{"n_head": 4, "activation": "tanh_gelu", "norm_place": "pre", "positions": "rope", "seq_len": 128}
Each number is 500 + 25 x the weight over its row's rms, rounded and kept within 0 to 999. Layers, rows and columns count from 0. Numbers have three digits each. The size before them is the row's rms in percent of the matrix's.

# up: layer 3 MLP up, 512x128, rms 0.128, rows 99-151, columns 0-127
# down: layer 3 MLP down (transposed), 512x128, rms 0.0333, rows 99-150, columns 0-127
up99 106:510488520488512531515484454523468526494469548456478480526537492536493479500510473494507527528505488436457477507499544535509526503497503531501471495514504494513521487487478507508466530466485486522487465492509484514508519525549461484485481518503494563489463477507524498540485496477484459482585526514513518569491510476485489486506513478524523533499457518496510517457502485505514501476509
down99 090:545484491492500463448512481472515478478514562524455492498475515505509509506508466483490506467544538530500482496531497501533500506488445514503502498551445488514515530521517478549510493519509521539530479460460483473507541489469537523516543482514486495513491491505514506497503493472515527531478481497562512485487490521485513436456466509469455482504497474516477527484494504476502519515526
up100 099:454537480505482473499473477471470460472552520533537542504518485506504467489488518495507489530547552525475499477483491505504501555476479494521529513499515471540516483525458516498470481511500467532560488506499482501540477512535511475468477495481535522484495515501465526500486510485507492547488526509440472479493510530511470516510519503495530512531513493486487514459497477532523476557530
down100 097:509507504510494497418521530503499465553485506464464486463472481450488493516519541457520541497508533492522506539517519521498523543539523499477501464522505483481495484504507483500487535520477530526503462505490522515516492484496536531518494504489479499509522507447504451490536506491521526479506480494504550481499471524490512511504471489545534460459508516486467532480466513521445470487480
up101 100:531481488491501511516515476510508514467523498443484542474540491531474479456476540518451482532491461459498470504484495525506488481471512550493507483449467478519482548535520506485501518491459489550485479513526449494547488483547526501498477516485518476501483521495505515444457482446508492482483507508464511518490492485496525541507478499496481511492500508497467489551517528512520480499526
down101 095:521531471502497490502499472479490483527450504547504446519506515486496506506511510506556492520457490495499503496490437467474478567514490473523518576510519485512470480532486463529487445507518512500518518474554518459496442464533496494521507512506505544492515521502528529450523496515490526499487509508470491486491502509503498503542470487510511472499505478522462489465534507486500483500530
up102 101:505495453461472493510493522539482497490499511502512499478476479499511516485487515467549536487541518506501463486490500484479511475515503477493453458564529462530496471478518481476523517519551517503457523478519530490544490462505512486489494490464532526515530489572497548542496513502461537506499480509492500459503485510505484535483467490504480504483558468478455479512500480505482477514528
down102 104:521504473517437522470453514508524495500492512502453470531475508515489512499476502500450505461513460516489474506485508473496524509510508488450517499527489551516499472485461494543535516470495472536530499488509519540518524531522498466478477492500481508547495467536525520474539482484470501548503526467535532516471526482494488560514512525505503505478442488491525466494498478517514508453514
up103 093:491523491497556447503477455496490507507523529496463523511491497501497536508488527526491508505546539478520554484485462493505495476545479484505487461465519493491508570515489550473500512508510510486502516451472440526521519497476518519494538465518533470499535524531470478486476482483551468500499520491498495515501500514492509526467509542510494512485511522521492512465496549512498513440476
down103 090:487487481486491546463516477533486515517509547510506511485491473486506484464503497522505489503516491480508489522507513533501477490499506499459514507467448470471537515474519438506513474490543497527458499492527507521508502512485524508540482494509491535535492500488481483535501479539517458451440464517490519557496478535522492545488493454546463526522451491500504518475459528507517545511513
up104 106:486494503507515477514512488528510524495481476511505492494556464475519542460451528453483495543515501519475515493478488538471479524477504521489509496438506498499510491520539529511543507513454518520486530515495543490503503475513523495544534493498488477538460465480496505525494484509456463536482487514472510474494522489547497534504445459509486481470550511526464499484514523457479543497496
down104 108:494483496528512520530489495547506464563502503499511511487527510484514529458447491522511515531496503480497533458470419475500481481490472513483518491515524485469542456560519492517472480467463483491477522509504495507503455500512506499490519474495508503496514510513449538514509520515497469531491498528503504468531548502539513476495479476544526501458507465493517439503516530534487492514495
up105 100:479474506522541487513507486463500492492508511504485489488489485498465459466528451480507493558503513564539473456512517515510503530492461514479460518520463507488488545507501536500536504496521522477567480501531513481524500517504499528469462467465512487546505468493549501505486484454477491481484460478492464520518507451488517543486506486483552511515502497492530470487540489501517485489505
down105 096:514550541521493501430460475524510489502487480535489504506528498450480483506515464503515523493473483464525522486557475487519504505527489453493498453467498459521519485501536502500507545492526494498481502543472488471487458463500475532564531467526506497506516473520507491484521504486486524490482503516533535493510509515513485473511512534540463525458511482499563481469511506475496487510488
up106 091:445445455527521469483545522479479480545483526477469501557459530500452515499513507464487492538484483487539443488531516508524525501499529499545536489511539481486513500470498520482501516462488477468531507489499552516520496465521517506460529519488493509501452509485516449527498519557507528489533509510510510493508536496518519502488499494509535471507534500492496495499511478496498529489471
down106 089:496519525507546519481476459516508470471514526492499499521526496475495508513453485477525511530504466460485528516486530503501511522491506471525459529491483525492488508545489542499470491491518508502488546457503470498490465470482522515507477456513472486534519477490469522445487493516520526527523498520498501477476484498571514518508525507480422523487471484459533547496510533498548466516486
up107 102:515495478446500540459501494508490495514526469470489508482496498503525505507482512467475502488560528526488487481512463488478490483485481501503495485534469539547496509511520457442508446510506488465472527497479503513507457507526483471524501473503480520501507487557544503491473526491553502489553472480528506503541504504474491552483518494459489437499522487522482486491546534525477516484482
down107 088:496566521517498492477508505520471528491533496523522516485501471485509529461547498514451473477452513498512440557499530495481513538555490514460503484472506497481485488478486524550481508480463447495509500508496495476484511494472511515471520498517468507533537505464523499509500481507490458482520481520582509499481474510508540459506516517491496525496508466504491513511487486463476509522542
up108 093:548483473491465527484499471529492520498499535513492491494542533468515502459515555464471504458488524506528528469414512488495506513486500510530493508494513520480528488514486542538528502484532492467513453494479572486499501499467509480524498500512472464464516502517515509523460545491512494509490442510484521533466526504505475511512478508478488483478523532518510495515445486479481513527503
down108 095:511504493517463480563482505461517508495462455506500510492517531528514511519471495503480471496507512485483510505486491511503536462468479509481521498513497493516480483480528479494517453491506525519436481506548486494484511524534495541582527511531492472463442490523495533552494468502516500510498500560503463527536492496494531469453524512469519525483478478515512503500484484499466520458512
up109 097:529487522452516485496490485510526480496486495483463523520520491552481536520554470470521482439530519522486514486519503505508477536530451499533501499446484496522491534459480519570523513498511529505498507516493509514482516538533489447484504546536473489515469458502504508467492516496479521503454497494506499511497548461499519479507471540493545485510496479517535493525477502541476512496490
down109 098:524502484499468525517535549489514511469503478463483516471468540520504533528498495502513499460523475549462512484517532506505505502502509477456455521477504462525499506462493527484491538468488501473525504483499510486448506504512499496487494501526506501484486450549476512463487528567517472504503509524554512539505501540502501484488501458501512508514500476502465463520526538538463469511440
up110 106:551475488514502480502463520484468466485501467486528506492523518484513506463494499477495457471505487540475514524479549522470504492505531456535505504468544535530496491535519511534510515538510495515512504514488492505571497472477534548489512481480512471543494443513466497470465498460451492514488509473506513547528494504472493536486507470486459513529488513511535514499513545469504500475487
down110 103:434490510521487487480513480513475491494495509507475515468556492472460487513521449520544519510511557444442484470523475507486502449496519479492504528465518476549517467485507518507494555503473507505473498529513501515511523481470527486546526491499529525499507512509469456535489509515504482536464545491479467537453481479509506480532491508477505506527498473510488508506529484511528511500531
up111 102:523519502500515507524499491457512506543505461550524474521515528469465507480491520439458498525498479448481532526478507460496475526500460474523482516491492488492552496467531506520497488482476501517528512513465495480491557494524512481522497534471488458488477493491524477467498534520458494492478532476501473517529466481517474527525528497451525503548513532554522528489482506526526515494503
down111 107:521516521500505512463455510508498484473505503446436462497499529522539503472491493540503482547505511524477500496487520483508496458512510486539554482509518507535464478470475473509497519495472500491498525495472472508461521532506484480472518487482516486502510489549518518464469540512495524541486507465518506487466546488538540470488553507460477495504532538509484519443481519500538487514482
up112 097:552474509557516496542496514466510483488524540502515492576509499471538522528507475530525513496476506455506519508480481525507499518517506473512519515495488493478464511462516485483495489508490473510502483478526527540518492485477477492508522497527514480496475473485492499493515518479461456507461467492547554486509471454476490498496466475528532450515529498506462531528555506459544506521492
down112 102:460515511495490488524509454528480497513466476512510494462536491537463492491513505480465488519490479507516484463534522464501498494497520500474545531467548478491499540492523498535512508537504524546539516513488512468505498525510542484467507537542471503483486531457473522511509440524511502468485480485484496505488540481511456531503522530470549510500503476473500517469442515549488479485470
up113 110:484494495493508512548528504475543487515464494477520522558514522520469506495523451483492473520487511490551499476483460478477498514497518511497495507483482509485508476502462509492513497505470452498504516486517525490501527465511532499509524494471469465535534538548493507526464492461480479479444506522551476477517542498456491522507534511500500469496484516548465539478511475517509496501420
down113 108:515462526515498525540533538501499540518464447518507506524493459539481526512489473465548502524492478552465492482458480531475525469541477491489493510498520479482538522522494521503478517500523546417509495496521521477493504518521512521495509493471548478535499484502505457502503514489509467486508465484481510501453483444506520528485499502513516499510455498518468466495509475499453515511503
up114 103:507497514511563506470472469529468564511519460508514505502517478543522479474565515530477524511473492493531511489463488445499531511490480527496536510501531480482494466511513510500551504504544493493504460499498519475519468559509501497452482469496513506495492486461472481515472465467527499502512488520473492503498460541495532500554504497506497504501528508483490456468523453491496524508526
down114 105:490523484470467531549448466454485515491504461521501465481506517524519480474509474499515507523469501495456490508511492479491560467519508509465528468548513536461535454515545521554532495480520530535515485506477486501486510470513510473519517478505544511503517555504485492477494492452504522465515499510516467500537479490523528517491472531463514492510494504482494539457519496472497524482484
up115 096:453484505483486482522479480512522465532525445469519499501506486527493544500538533486482490493509518492508528474497526503497445522510481484502503502493517502505485540492538505450477519499501546517505505506492505527481475495491447539508520525541517548522557512492552472506462512514535508493493488495534519458505509509509502441447496489455441516511475533497457493497486488470504512524469
down115 095:497474498497482461482506493507493481463476492488489554492520448504527494508515500450478482491492544517494510508507508504515487478508508540472507559498510459529504515515506518449496510524489499461536488555542524466503505513513454504516467495485501493475486512500532504555483521495482497509547511477527493466529520540534505474535427526504514534502451480457516485506452479492483531503504
up116 099:518493441501476478524532516523532488478532493521530515511516546529506496519487486518528498513484475475463506501523472494495463535489495465508489525532510466498490473475500482486535489517479461523522484472537525518531503531454528478472497555481527504440496516516522526490480511487497507484478480507489490461498514480469543501516491465439495502569497545503557502462486510488501528481478
down116 101:493508536491496440566503508482532494497510461504533532456451512493532519493456460516523475530537504498505492536527538463553511449492507472480482514539494523531494499494520489514480507516526500517485506494524444476492522535470515492537521512446468502494486479529532470509481486519507465467482488532470464485497502525512523516544501455500508513523496512479479490480514502487464481485504
up117 097:477476485478478505537486478498470482505517497506495531513548510503469477531472508546513509497499495490559492528464547544464467529477520555527497526498513466498488508496538499501490493490507516534464508523475524472527471479450533522477548485495468485492456539508492447507509519543498492493520461484459516479507488493488485435512485493487503498478496514508519545491536525491515525496550
down117 105:473524501517486501523524504504512507481505480502528498482467499525521473509504481527495487441439534484472529521541502545460542512495508513474503491488477481477504470486486492494514538527542487504514487492503478512522466524514464528438487508512506486475463508491549495547468494571503509522508503466506485482501531513529479450501513493455474469499536508495473486489579532515502479498496
up118 095:526489490509476524521510524528495497512551529470522493502545467483494488491497450475462494496512515483506498507532436474493491505475469466506535513528484479538521534519533465495491464467542499515509492532490531522518509460504516480501514488505535487527470514550500510518462487533478538506514460483520482481469511493494505563538479532492467521464444527519471490466476521478476472487504
down118 108:491505506484499470506476484495508528487456510533486474458498539495463533462516508531492529482460536474519508462492534516476493521539511516534478472508537495489532499495473511479505492529474522462511465489480533501474521509519477533446571475517517531516527505504445508468541487519514508495526525471503505522505500515473519476468498494500518492460502460461507518524527456510532533446498
up119 101:501512497510499474480438509519517536526543480521538491565499491480533490485513488484495488523510483491486490487489473478482530501494462463511483547465496483463489541521507503489511492545517503502529535502504504536546476476536516499485461432510520487510526520496483503535498510491488532478474495472490464497520535490502563496498489563489469464473511502478468487494507481454503550478527
down119 099:549518469505461498497536460456502511483519529530443503484499506468481488530473501503485488526517521486479527519535505503493465484497509526517503488541481511506526483515457481518497461488451496526483530530463503437489522534514504491520505580508518479496489472532533479498505474459496486496490515473557525563495443493498454509539520484493493503496491490501493480518505514503479515508528
up120 100:483496542531515521465474446517482522497523471491521505499468518507523494488475490495489482486493548517481491500467489532524463481488519470470535531451503493523533495507480484472480508493515505533524495526523516481455458470513526528498476510497469512504454456498521520523495521531560487553477439490508518513472510492486517449496507473541497522478481509515537502543540484539518464493512
down120 088:493530425523478477467479540496528524504485503507427465477466487523498529534490480474516546500491462478528531492473533497537499530528482506515457450512484519510493459495528491502541514502469476522538456492469486515486532494530552503492494454496538521494528510533498507517472488494463488486488515501554515513533485542487523508513488520517519524491472486484465479492487497507502499497495
up121 109:465534516485454499515517490488484531476502499503530537453527470458498490499521512502491515539471480525491512492497491481510503474500480484519484446505494532451490523500517499542453527476490483537495492515487509499505521500485518493496495471496552495522467518467477473394489497477488542500489516509550518498500519483544479525504480454545498504524483512541476501514508504475540461474513
down121 109:474543471564567485541478501510462562495536486534501524498476508527511515510501484515507525508510516527501523518526461513478465521504483488480490484509509475518507476464457530523507429481530492512502473432495473498514503474501497495500482502511480535527478473519491519506522504440536474524482502500489476457459516502512460468501511523513495512494517513516465479517485500490548502474522
up122 107:457500487523525540491498526515540483515539540468490531488484535456528494503486512511559466524496491497520494477507503502523479500512485464482523531578523483458467483534477465461516499519530502457487523505490500472521496525483511515520513456488528495523487509452522510486536479477456493469500527517457496486523498448448493490502501509484523505499501459460480544506507511494532511501521
down122 102:522522487522510486502517498502496464528458489551476464490483509508481509498478500511534504460504470482517553469474485507526520485476453544532463489456490501474498521472497538497444516520494497515477486506479525507460465490534489469494538456524519471503501492465515527541518514517532532546483480517512497511471502505518468574461493480501493504504525475537500518514521535533491507498451
up123 102:520499488513496463541483498493511485508518511476514515472488476545532474552488460462482513482461524509533527483505500472487484500544491472464508504514483487484457489451522476508494470540487516521500489515490456493468517503496483479549511509513499531500523493547483494452492475530488535530496528478500472515490540492490481564516502512513495554496481501558529462532497517476481481474560
down123 103:493490515448485466522507539504507508465486489543500500490518487496463494507513478520495512541508497507494456453475460502460525516496451531517515500525449491519517507530490498482502541459534519493494515457514535516489491492525548550464558513501485529498454478458475502486523465537506496531461507510470506511548483512490508506498522496469506504469480517501517559494508459470502512541494
up124 109:500530521488482526485487514501497489482504481470501480519438535512489508527514514526490459510489494483504503464527489500489532516493466510493479500480518492522487542540556524510473530484519486499481479444463480544498440493483487533474440488541482532508502488521481465543473485490483475521463519525515455497501513478520530471551519500486524500514493554509527504489544512448504526471507
down124 109:549497464471559484530522500496489481488435470537520502481528531504502472491496497507518482492515477511483480500515534476503485516455471503472502501487497467513496505460497473506490542530507534476542508446542467493510494480469492473495442518492481497504552489506539549490487519533507513488517541499519476528511494518536511533485475445492552502503467516493539514461484474501498511530486
up125 097:494506492474474528500516505513539465505510535492515543494514442542510487504497491506499514484529499483502514462468539547468465522478494531535510531516475524489551491487487464484494524496487490503569512536508541497493529485474473471528493507460470515505479503471464564456515470486512473486511470487491495513510503535485505521494535531510536498497509493459535518491482453520490455536527
down125 093:508520511499475485501481484435489509497465512493514533493539564514480529465503517486483527495533501493487538502521483508566491482510489490489480506491540472484484525498477483521498499517517525509459543525524460493533459479539517475491514489531500524533495486470529477535526505519499559499467534497460503479492499518524541483483436471468500510470473458521506502482503456494532480471504
up126 099:542507490483535514516502509521508547528505473476467514473533485456466467502484523464425495517534503461510471485470486481521498522487523538524485532515490498532516469522490501473475502512476518490480505540480494505479500497527476476509457465543530455544497494496484532507491509516473467511480465486498473508457491477491486464515512492532507503510478518483518544532479489525542564541492
down126 096:527472504508508498477520511476471453524451507492503466505499484548516501514500517477504517492504472516504533504533466521480459473524464469459508470515500484519529461531514526518531539467458507559517465489498486511471494513440503472516513514540467523461504478486477494512515476505542514481482497520582518499513530499454523529493525514480519531511511492503532473496492496462520510460494
up127 106:467492543502493508515500455487466501467518489480504509541473467496489508488473515436504520523567533515515476457511537489489470489502481506502497500454503489495513498473541484497523460461515504504495556482529532512484536504502458509529529524521464475480511509523497484492491510536480515504483507503509470498478559487555466510497472470497498531489504480572549523507510514544515494501517
down127 109:483532507516515520511461505470515495465472539516532444481507517526488501476487510498488501530499467450538480521516501500476535465504518533488513527462494487494502480492530530443517541498508480558550501493476544525514434567465490491484505505466495495523502491516499493465493471514505487542476464501482540542480474491496507479515535519509488511490467514488510487533490508454467503514518
up128 092:519474515517469474512480513510529476475498515519505502505549502492544479528489481533493492525489547505556509498480514501520517476448474531456541510475523539457473479493488504552534488531468537511514493451454493531471489515469434466483540487507510456504481473512497484506502547500508518473474541524488478485504479483537476530489518464505498506518492462511507502476500515477499466494503
down128 099:491504498478586518486523480511505478524526532441469463491518497487512501503506520506512520478518489506548495507546545482506531525465494491475514507496481542493467464454552480500498495486469477502451490517493478484521489513543526524467517486529484483516516530481506450506497501532531468506493487491533484511489493509475541486490478537469531503481508527500522476481498438544452495485504
up129 103:501511504504495563532490496497511520490494522513505524489507456479523514482513484556554540538569493484490521502516479483483512511515453454518469482512511556534464489515507487490469534469501550483508519475511496523465484516501531503481453483469505474488501502499509498497493489516494462487452518507487549480470484457483457508468501493505445517507483497457499489528504535482539533513485
down129 099:524474503484493532446515485480500500497495491529468542499492515475525482475446540467498540517472497505497508476477503481457496525523497493490475508523503461487487503494550548490504528499523503510507517527494481468505485434469460490486484504552516518522489501518492531437487514490522561517525509472484475537506532511517538480474510511460487517488438499507504518507515498516513459538549
up130 108:473505494449491546486500491506503486509462494437488496514490491501475490502511548516529507497524495471484478466471512422487479500507497498485539532500522520488497526503515497469516460546512518496507500507478523488474534470518452496458504478501505540496501529547525468493501536533497510461507518495487550463524437464505482484511530503497500525507476485539498476514463507530551464528515
down130 101:507501509501479497480498494518492529512523497511489543509457501483517491498501469453465488498482520507466516529512512526508517468496498478562516474477513490485521479488508506503528519477481526477476513524521528498475488455457496465512497500536495458565542442499505535502515478492554466490447510526484484483493562534465469524480528485559481502508497482488509511493532463508501539532461
up131 095:525522471538507504500528532490521507481504471559454467532502484490534479543449524503533528532518539468492492453474535526523514513519502488520504477512493488503522473475459486491507467546518487490499462457488507467472484496522493474493529563515537524466553495518512488481482498489525498483521511512513464472505533515509491512481499490549472484545484464484477503491543477504479516472482
down131 089:499501540466519531530511447488530504507508499492513511443518500511474541466534535500500500468453478524513532516528505514508524475469511521522523482514524550487520497514556493541506477500485481490505511509467476507500494487460572528487508441459479489524472479501466512500505462523495510491525471449484518526507503484500473484495487494485538490478510495478507511435499453493509503521547
up132 096:507487513523494497542485467527486500521508582468503476545461523496485497518473494463507539516509491523474458501480466514531515500535513489521492478543484494534505533458498521495483484514505442523512512474499481534470455468510487460531517510491501464513514494490516542530472513495532484492470548546500540509494495468495482526482481485503512505500426481502445504507495534497477498504495
down132 105:523538523477527497482506511492508494499549492518527480471513492462497475487531503523476515495458543556461504485550484461501515523511424515484480481516486475457511488461513478523478498513501515513509473532544484475478472501505509510488514505542508503502460520508508500477512500563500528484501473542478465511516494548518469491504489500486511491512475508522532447445517497499520437517518
up133 102:549469516483533473503520483500495535476528549471502509485482497474500552518477495482475491561522507542515536534488420506505470502524532481470517512504497438473499528528518492464517535494468487439463518495483448489515492532489511510534473490505500536485488503484502474482502458498517495457497528511463515512462476504511519512509505484533484453509486488510515480499535508528493508512484
down133 098:441505511472472519513466483528505488487528535538500525430528489506446487481489507520516514517486468474494540459508534524472494502496498510521500507523526464527484524451529486488519486454495491502515518497498495515525460518527522521492519490494543451465546522493480508547510511518482481462467533488541489510525477506501483496488478502512487486476497450442513498497552522540506523523487
up134 102:484535453457532515507538485494502521514525521527549482514534553500532496500538501505507495486486497486498512479531520472493496461515539480493454499496500507487507501502484527461488504451508520484479482456504444507509510522493484502493469481457464502505506453527536493551513498563515473501476502488470528492515500476495508537525518547500479506501455489518496517442530493526533479467454
down134 102:503520445528502477541500502470529506491546525527473534474467532549507532490527513496503466478482524430487455522501452472465504479533523494511504510505498515513513491501516496508494544486485515507511506461528500469468498468506521510537530513488523521496505547500490550514509473501475510513517532475507535477493500449505474526465519467508481462479470496485499471551464511501465533472485
up135 112:491480525505512509471507478489493474467464480466483464490489514523475527534549435532510526499496551486479433491492486517534533496513504510517457523504536522473545488487529468449518502473506512532522519479525498492482495467502513497547544493540483462506497453472527491489445523515516510487478501499509503475478524529517503505526515518511514479469502480532473479512540520494520448514497
down135 105:482547517538464489502488524493502516514501529504514480485536477464525479478497481479498506511496482505507509492503472485507515519508538500475531530500532513481460492542459445513524467534483542488481522480516503536493503559522524493499487542455548438535500479519446473532466469534466479508469502512512518527504465462482526494517460515524482478500491501479473484525475482480496535536499
up136 107:500523481485530494490491483502511452523508484485461527508509515502509497531539470484569550545507497493493513534460476546513499443524482498541517499453511475507485502510522530480528512503452504493500516493506487519525475527493454470483499525539472461507513543494457506489466505494509479475479481526474481521532505515496503467488544484499495502548559492509506502443525503510460485530483
down136 108:498490494492510479478512456478460486536536470492483504491552518526498494526526474581510514484513532541492482468506494473527433547478495507514468500512483514500512477499521522458520458507483495501528483503509498511481488505512536477473451513492546483477514473509465518506540519513480526473527468450457474560486548478504510526501511506525490503519519484510520498503479504464509485472528
up137 099:510515485523500479504462482532504517490531527476497525520531493536439540495541464504502508474522505515557486469494495502506487515471546484491489482458519508507470474473467503437512495510536510506549476498477462464509580519560487531473491539454543509488519489468497512505518507522498508494510509510527487478515496498509479472465506493525495485510499449463484507492491492489509553499507
down137 099:470512513505519494497492514509522461531494520495460470493523475478503499446546493544434513523527458504500486469462518491453503511453501462509532529532514516484478489512518485509543511495548482503509485508543482476489504493475521478534484481481474507486468500504480534477516524532541494486471455505508553477482531494511544466506486522498481529502528476492540493502446496522525535488531
up138 100:528541458556561504492495473481477497453476484562487475505473499505529467505503511487527537450525481504543526539542496504509477501486498502498508501498547485528488512471471494505520542494449474512489508473474458508498525487514462492484515481545481494476495480477462518523469512469539532533500492540491495470458560513530527513505484481492512525499516480505504502483481502467485503483513
down138 094:540518487498493470486493520507477526483482482523489501523501505496467487518529493493500469495480505516451557499456486514473473514478504496524544497524516569491523512522510562521514499486524500532492540524448497502474475479451494449538514503497486510528504535495498503468540480510541477464533464518500533501536500504466454493501529504480440457512523493463493499515448492496506511497500
up139 105:447510502503475527450487521505547501528512482525519521544534442516525492478516529458535531520491489466521526510522512472512536464532471521545507548471477497494528488501494496519515545515487498472485505501494498500435458519519480537484492475492498510476491534509537541497499518483531526495490455504506499477453508528506508479501535485509485516500460498523527532461459471471510510514493
down139 102:505500539502468521520485544539476478465495480486508484468481533508494515469514469508481512487502511495524488538504443514480534511492497488496471482475525492482494499489512505510515491478504486513577523485466485480506528476494480534497503461452470471521502467538475487544522516570536463449493458513508514434520475489504488506497514494518506482508504542530502520512519567530491514487491
up140 094:511558512502503520518514507490480487529530513488473515486485513495504545507548498524507501529510460493527511480510426485522518460489460488509504521487542462529471539517512506501530515503516468456510465484491504530526506459469472475486500494485480466520502510484520456489516528517521485487504527512451509501485501512514494502450492517528485533501549498447499525518484565517485544451472
down140 091:518481495508455518489474500457475497492521455497480515510489541557462529524515469487511550530521481424509519492530505529524482498489521543524539560515481502481494517494497510506510472441434516471489490484462463505523482522481515527457502516492531502514496532459498527527501528492490489496483513508509486505527524494488524512518499510527467519524476435496523505498496468474483490503483
up141 107:489477466556492469519472501499487531438513482497515516489497511478510498472506488498512456497519501536501488529493485495531511507497442486482471525520479505498512558495504469471503525527528479454531482538456523447504458504526477496500487458539477491465492484522489454490491544508521531507517454525542533519502534530520521504469477507526535460495501495519545545520491492498504500510487
down141 101:464499507517504521482541487499521486475495503502499499493483485496461553477454470457506469548515490528475485521569476498476535475493461489545485471510463510484471520514479465530525480508487524532483530526531558506489495534509473507501500469527495494465481526514481513489510504465521521507475473504518524463566522519481473499524489474535482496494464502525506493521496491471511541540459
up142 101:484495515484512537507481496493492494502492532516487489489468539523494514536528477476489499481504540516490497500552531502514524505512466456545510497504543534491462491447452521482485483504558512487496507483526464522524488497478520504516517487521524505525491483520483467456462448460489529533484488488528507508507446518477499512510491506513522506552432430498496538473510517461498484500510
down142 103:518477490519521511483525499505468510501537479528523502506550473485511496500510476511503528499507469542507496532498478439472509526459504525543489491505470492550524462514483535494499522457460524531462519522499519494499491496471443465501492499525517465464510528470516457492517498508520464500533508493472487507461509514509473490449488479510515515482506477519528469566477501569507471523525
up143 106:511483473458466497527461506522469501460532509477502539469494478516535500464524460484491529473505486534518491505495488484506462501561456468474515501510529479514485446499495478476481505460475530513486503468524492505548510503499462479502457485493508462506533505519494477549480520509498517547497508502463577467522488471493518456524510491541511505482508470508503493526531515467508498470515
down143 102:493521474496465488516495521558464479505515499497519514446509453488497519474497505455517494493512519534516527511514525485540546488485482511464509509503488470510538479483540480525492504536550533478552502469482493497520461492442487470525547486536480476472485507460488523505505484469558539470479543478501485506509520462515485499523540507519487494505491504450496469495479476527522480493519
up144 099:499521506493524470518496481527478480501459493502499475500484497537508493492496470488505510496496518510539485558545516491506517509495498480536480513532451487496520537485463516477503487498489483522521487516479553525470507491474495494504497510472494556537565463483476559493526477460495516479505581541502549494502518479468519538511495506455524499493475491470478536505485495456519472507535
down144 098:514496502513512514425524506481521517445527503498489528485494476496481480501485521501488476482527495505467472488461517505518477511548504512508500436473510530534481487483543538543507476509511490526533511503492454506580462496541512508525524473529482463494492479536510529512522548541510471489494448455491477529513467495500494467477524484520506505492497478491525507506494510513454515475516
up145 101:505538507494507504467487499452513471502544464482492537500500546504527495492520459510552517525493511505481495504490477479545450477515531491526479533519496522522524517521468506463498456545555494522477545554476482506465506515516501507478487512474508485463494490527513513465499538450493477539466508510524513467519466492504495478497526502477500470514499481505500487483493473440558512474517
down145 103:473509476520526481529522536503504484532443491549501492491500477465497548528538518491502475517512494504506471517517493484478478447502515494477512526482493508447475476502500459482491522500444481487534497486543493538508491491486522525472458527511511473548502516588526453475513481506540543515482450501511484489480486494483504515482505466513533507519486497520484524552469501491505489501509
up146 097:516502478508456515473503523547460492453478542519520475534493497472517516454509562500470504550460531506490493451482498486502485463515545473488498452521557477506484526519498489479475523506482538495467519518476492489532506511513472524463509513503508485492453517521543499477469465534472535460525494474519489537520492478480502486495490535483517531518494516497517499499490506504530537469526
down146 100:472461545519491496483461523513498481473472527466492538542505494502481469506479577501483524518496482484484495452532520473519504476522527496522542473494482503531509517496479461483505481484465488472455524498525519527492510500544495524483525513492502477517491542517507495487522478486484484494516510485502487526481474514444528490468561530472511501568471520502509506542483528480518469448505
up147 107:517518514498466497518466531509528485471483454485493522516520521514532456488478474481539519492523509518486516508466544503475476509508480493537485450484516468564493474499506541531541497501526497490485497512446460442463478561509512510510539500481513520530484508537508488493522494491479556477498498492525506497543510464493472499529472487489474498507459495498507464522511462505534484447501
down147 109:433499506524472481519520520473553496519541473524484513499501488487494476525532502449521497479527506495476525556478506531475466486508461475486519562491488490488480495518485513473553514496478535468462524460508497509508539536475480447491490512538493543500518499514503518480522477477478548511531545514482522487488511504477509479483502527471482459505526488512502475510497477460539468507508
up148 101:469479474498530489529473503519479499541471486514482477513492482534506531504492484458468501520489502492485487515533458502506482480489486493491528514472505477483476510509548473521517516571480523495520510493472549480535470487515501506541549517536485493497510530531459551502487441528520502501504509488437474518493545471466491502492529487448481550521519472506520510528483480514509516453482
down148 099:521501499520480485534502506497520524512538514531502530476484545514512570530492524535527501486494522484457462464483523469512467502497511491514502500537481517504489507500453473502517526480468480550448532461494539534487517449464465506462504478472490536494511499528511490491510517525507468469501518464462511509478457550478492486445465492503498525489470541526518475493489496501520523519490
up149 108:530532475505507502499486511543445484485508498486525505516508526504469504487475519507480523492533497523494483479507457561485523457518528540490506510475484497530541543513488516497529514538532455466509459479522514513481464526463504516531485458521487494477514458462499498569465508478472470495496473476517493530484466465526505546538510494490484483522516525490489536540528473492504474488481
down149 107:447506513507474503516519515495510486492542511568468530500516475443531514499492479483472499487540517487499525476557456494461512483518503476492453495484490485471549510508532508474501466509509473531481519504513473554486512501469536474502496538476542472476455502494540487485520488515489496493509481496547465528499513503507540473518463497493506490505509508547524533501518507458521475448513
up150 100:523506483469512550534498468531506478492484530479470465502501514515536490538525480527508506484528534502534530528451521437508466484523476511478515531524529489482500508525513502490496497459464501499516446547467476521501513523476549472526497465457509483499535497527501486487534447537501513488489498504505474523504483491495487495488531483511491477541505499523518490507518471456577505480472
down150 102:483536484496531514540435458518522501488528508515491496519501490477498479523467440503451500514500537539497492506475452488481479448485478510484525526476504492479535511476484509502522525489498528504522463474524510492503537513496477483526519556522494514413468483473473499518479480508522531513521505516509491475513524511525504474452506540491487524523494502502525493480559494521502530491455
up151 099:439481488525510520437490479490543467511486486504534508492503458484503469477499476508492482489514513477530522506453494481504480489544508552492490509450494533488464500493487503513534523513453549513440502509454509486475525504502535501500490485490477519468509482513500489477499503498469564502500480519486471515541517509503463552520471493509522480510503530459476525503519515539526523556493